Each number is 128 + 32 x the weight over its row's rms, rounded and kept within 0 to 255. Layers, rows and columns count from 0. Numbers have three digits each. The size before them is the row's rms in percent of the matrix's.

# up: layer 2 MLP up, 1792x448, rms 0.105, rows 1767-1791, columns 128-191
# down: layer 2 MLP down (transposed), 1792x448, rms 0.0651, rows 1767-1791, columns 128-191
up1767 102:145143143158103086069091122084101074160072110106131110088092137155097097132111138102127066133131108144135135122100098156210090112124196118130034120106152193096142149163162083172079085135135101
down1767 107:109069118116139145154110155085136165104129127148121171117077093126131163187133105106115101151185110155178122128175152107063131156053141113178119147154142105200095159164150119092104176099085146
up1768 085:166153100140131141145132036087187137065174167163145096142123128153099167160151090178083120086137164136184173121123081120105111093125153128160127086159133130085147182114071219142118182114091132
down1768 089:185083128180103133121085111155146138086128077174148140176116145145167094092163094137136119157113158133107127163159151133097151135135098088056107165103126146152135160091109100154101132067133153
up1769 101:166052186083127100159102140121136167190164148121121086048162108121146077103132119202131107118121122144095093152095103102132156181180158102075085121099117153148133119111083161129137123149124149
down1769 100:148091109117166154157105139098143138083134148128116122056186165051124121105102201172144161127142119083119063084099121060164114127146084082101153156146033120139153115117130101107089144140149112
up1770 099:114107141106160171056175090140206108160119110138102095148118010114109125080178148107136163112147119136117135160074118149130154147127118102144133127122108128130099128130145121123129137110114161
down1770 109:117124138109159124150116123151120098153152148166076113115096091141123083140196145188149099110068093138115081042087162099149106172145190097115122161096098118093126087137123106148156100092146106
up1771 102:183125095178075090089124108165144154051145125132109217187145155187093153050133092087203127203136148161118116122092123156078110107168167155157177085097126077165154154132099156082110087154115159
down1771 099:087167133076088174139085141118131148121080142116124116128130110138139094119142096137158142061102184125123131119149143106168145136086124109132154167158127170095130100114179149156124104075147099
up1772 097:162108149163099163128150148077105156127121154089163142161169179148143169124160120192130184134131077095104119098177103148223127162121153147085189201145183109141150097094166089121124142108129146
down1772 097:129103101046180068136100110132133130180105135210065086152106106137103113124098166072118163074109124117119124107124147117155142132123080071127123177159160155175115148131050198089088212145105127
up1773 097:111125094111128096119094123100032166146154104141133109173120118154094143152084074127122142145137121135065126176172199119128120106154115139148100100105098168117161151138112081082098136176105123
down1773 097:097112170084058077070114109145142137137121080120149118202112074113149161158124104123061139151129127134107132166164157172114119124128092135143126080111100171127136197123124124150095129097141152
up1774 089:136126130123134117079086112109097184149112102131120137124161103117084149095146064095110169131155103158131167173117157137073120126128082115081099129097107116163133145123124106119130170186111127
down1774 093:155124122154156050079101148145089074102145112130107151127187122135151126174151124124137126130169104160115129101114120103131176138085087147218161105164184124111151144156143133122074110120106101
up1775 097:107179098111048148105074167131095075156083133151098123144115164141142099053111158159120088196134124110156113156150161148168070148111141049149194119156103135073119188150131113085150066164152151
down1775 097:108136105137099171121199096121188172137069120121121115115132152114119175147099101105168136101144084089057166104140160158128073119122101104114152142105135107174091145112100176187147172127132170
up1776 104:150163154090170119111060132166165120107152182168135068107141182205136083100080140164102149135117076130121121105119095182176111068115124136187142113126114128134114129116158068144109117209114131
down1776 110:137132179106157112097123128143101184154211216118113112076088143151093137150099103140125142109089169141122124159142085163153112088147131112078108084116085089126128114081117117097127127120094133
up1777 104:106150180158123129118140147153133117071158105112137084126100148147085142105090074159141135102165132126117224147096128101156113161151145168118118118099085113109132114200117134129107106128146106
down1777 103:169121160170128090109085161165106089086111116118159092107145129173111128115068070168145129117083145153138161150112139183105125114172147147134120065174064102108078159153115053107200114154165166
up1778 102:081130174116095178148131083074105140107171127136085125110136154091081127043183103147041112084102140120101119199206133103144112114128129089075143096138078145139194092096094165162103182105096123
down1778 099:105128117121149090155110095050124115153092117133121135153105102149080124115119125099161075159149155138149096104150091152119140069135133096140108113108163141113084138135180072155165113088166171
up1779 096:104102141129148090139121105093141114118111107088095165130175139122141154163162110166078138097138078069136136179043095159137097076123149126098153200140146120184130139146115168088091153111173063
down1779 099:113092135144152102175143146178129142141112140149134143094083159133062204110111060149143129053056081038115116127132116136073147127126137030125149150171140089177212143126114159114063133135128104
up1780 094:099134021127102100177163164126132130083146176143112153150167075142145152106058107124110107184151077150132157195173132151177155153119137126069173098169112149176136113179152124119141133146131092
down1780 098:171107088090125147064118188089168098069172191114134161101150110212150163099104108151108102090144022168080113128098119092153116198140172097156149085156142164123178192120132101141120130118132122
up1781 098:170166087233126122145132116139180118103132095123116145107114149151082102134147140121047110127194119127105147133163126157102087121154114133073104113052117138134122173084139169142152087156144089
down1781 092:102112153092137090105106181163150213136133171098197172095170124091135186117085085094094102130105155123083127159120145087122156169154119106162175133137125149085057127155148107171125128163094119
up1782 105:092092167157159114145126138114081105109167195102135112185173216182087100149110114098113154151073126132175142116114129141119121091108164144098118071096116107102148145176130104153152136197109171
down1782 103:158130168139131083110159143158109123118198148137073150126133255156106153135169155091080080117128132111140127056132146085098136084114160186104075134147097140130153206114092077178119103132153138
up1783 093:090139177129182120077084120091127067142143158095136120106149114168139135153153135116139130126089090161125133073110163134083117106146119156143129136107147132109093131193100087132151115151134151
down1783 099:093200108083081122085142116184127095099099102078115153146094135103062116191112123124140123114124154088155117121135057099084116150088124170128189113102124153087138136123148121065127114103073122
up1784 101:162149222103184103115115088077118120134142139138086171120168100123104120077149134082107137158113134124175137125115129126129188151091133147122129132155067128155160200116158111096154123159161159
down1784 103:066122175121139140119130125123134071083122167097101129108121182105114120105166127122089138112099124190118173155091174096080129170116150190149139146145106098125155101148126149099136072180136078
up1785 100:156160193092136111132111141081153121060120137102127160133115139094120064145148104138151058147116120165135113122137175150149165149119144115120151127104128175134114083104108142137167106171109139
down1785 101:135153175088100115153155136101127145110173208110116159144122119118169112122163140153150106074092157099074132094148113121124130117105110189108119154156132203113157067111065167180109159154142129
up1786 098:150159122103140079161126104172183108115133111139139115100136092124127116126186055086176119128125121092165080153126107120144160071109122105088138148073169128131109113126159101129187107135179165
down1786 103:059165066113153143160068181189106090139090153167139097163121115143120042093158102141112141157097146117117161186153176102164201137091179138129146142129152159128138118151080195115157098129094177
up1787 098:134139137179112108189172140096108164174125088149127062115144120179152124094159121186108088198128129128156118077127179115124091186096100120110124131145156090073179176172124118150091149206102175
down1787 098:180072113170148111147072125179174133171129144159114116156165099134122062156131133133137196192140133154168155084111074153096144108118159094144124119124084102149205119130098163091136104108151100
up1788 089:081161163136139120107137116086061133145086159140101163090124174130123149146147127024183069197165099162175115110171123157144161102146127135156089142147105086116145050162167110151122171168086115
down1788 094:112081089118129074128163110131089134134109136152059076122188105128135095144100154126115115207159150117102099107134156175071170141166094108170139112104185088102107102168133123142166093062096170
up1789 101:207148157108028113143090107152103150172138138155123114109148079161086087134100100152157103158089135121121103094112069122148141126113109101093085113110134139126115181151134119115097072204106154
down1789 100:163143193143154129100141150187140106179148084176119119140128092153079128126087120138148137112084151112132122081131197144129112165092100148102127139129189187097163160107121130111132080167068151
up1790 109:155140107110118131154120173125162193174168128130088107123100155114168043101086113094167104122116116124151144119194135151121139131099154151154035106094128119150124149052157130092188079160105132
down1790 106:093175084086098176180138157093051113121116176110124166105142154083125080114154157130107156077113097108127113109124205114106178082137137099127158130122208129139129055094118167096141064146113103
up1791 081:162149139156156164095096118086139124101090123109180104161155212185122182128168084104145114124167150145135138184156130135121110096116114185120089106167204082093150167134132102137117149170115119
down1791 081:124188117138169157081105164070079152132117121177181089114157076148207093169076094132117078122139085178088112156101100110100133100123183157122110155125068095122043221142141107067123183132114124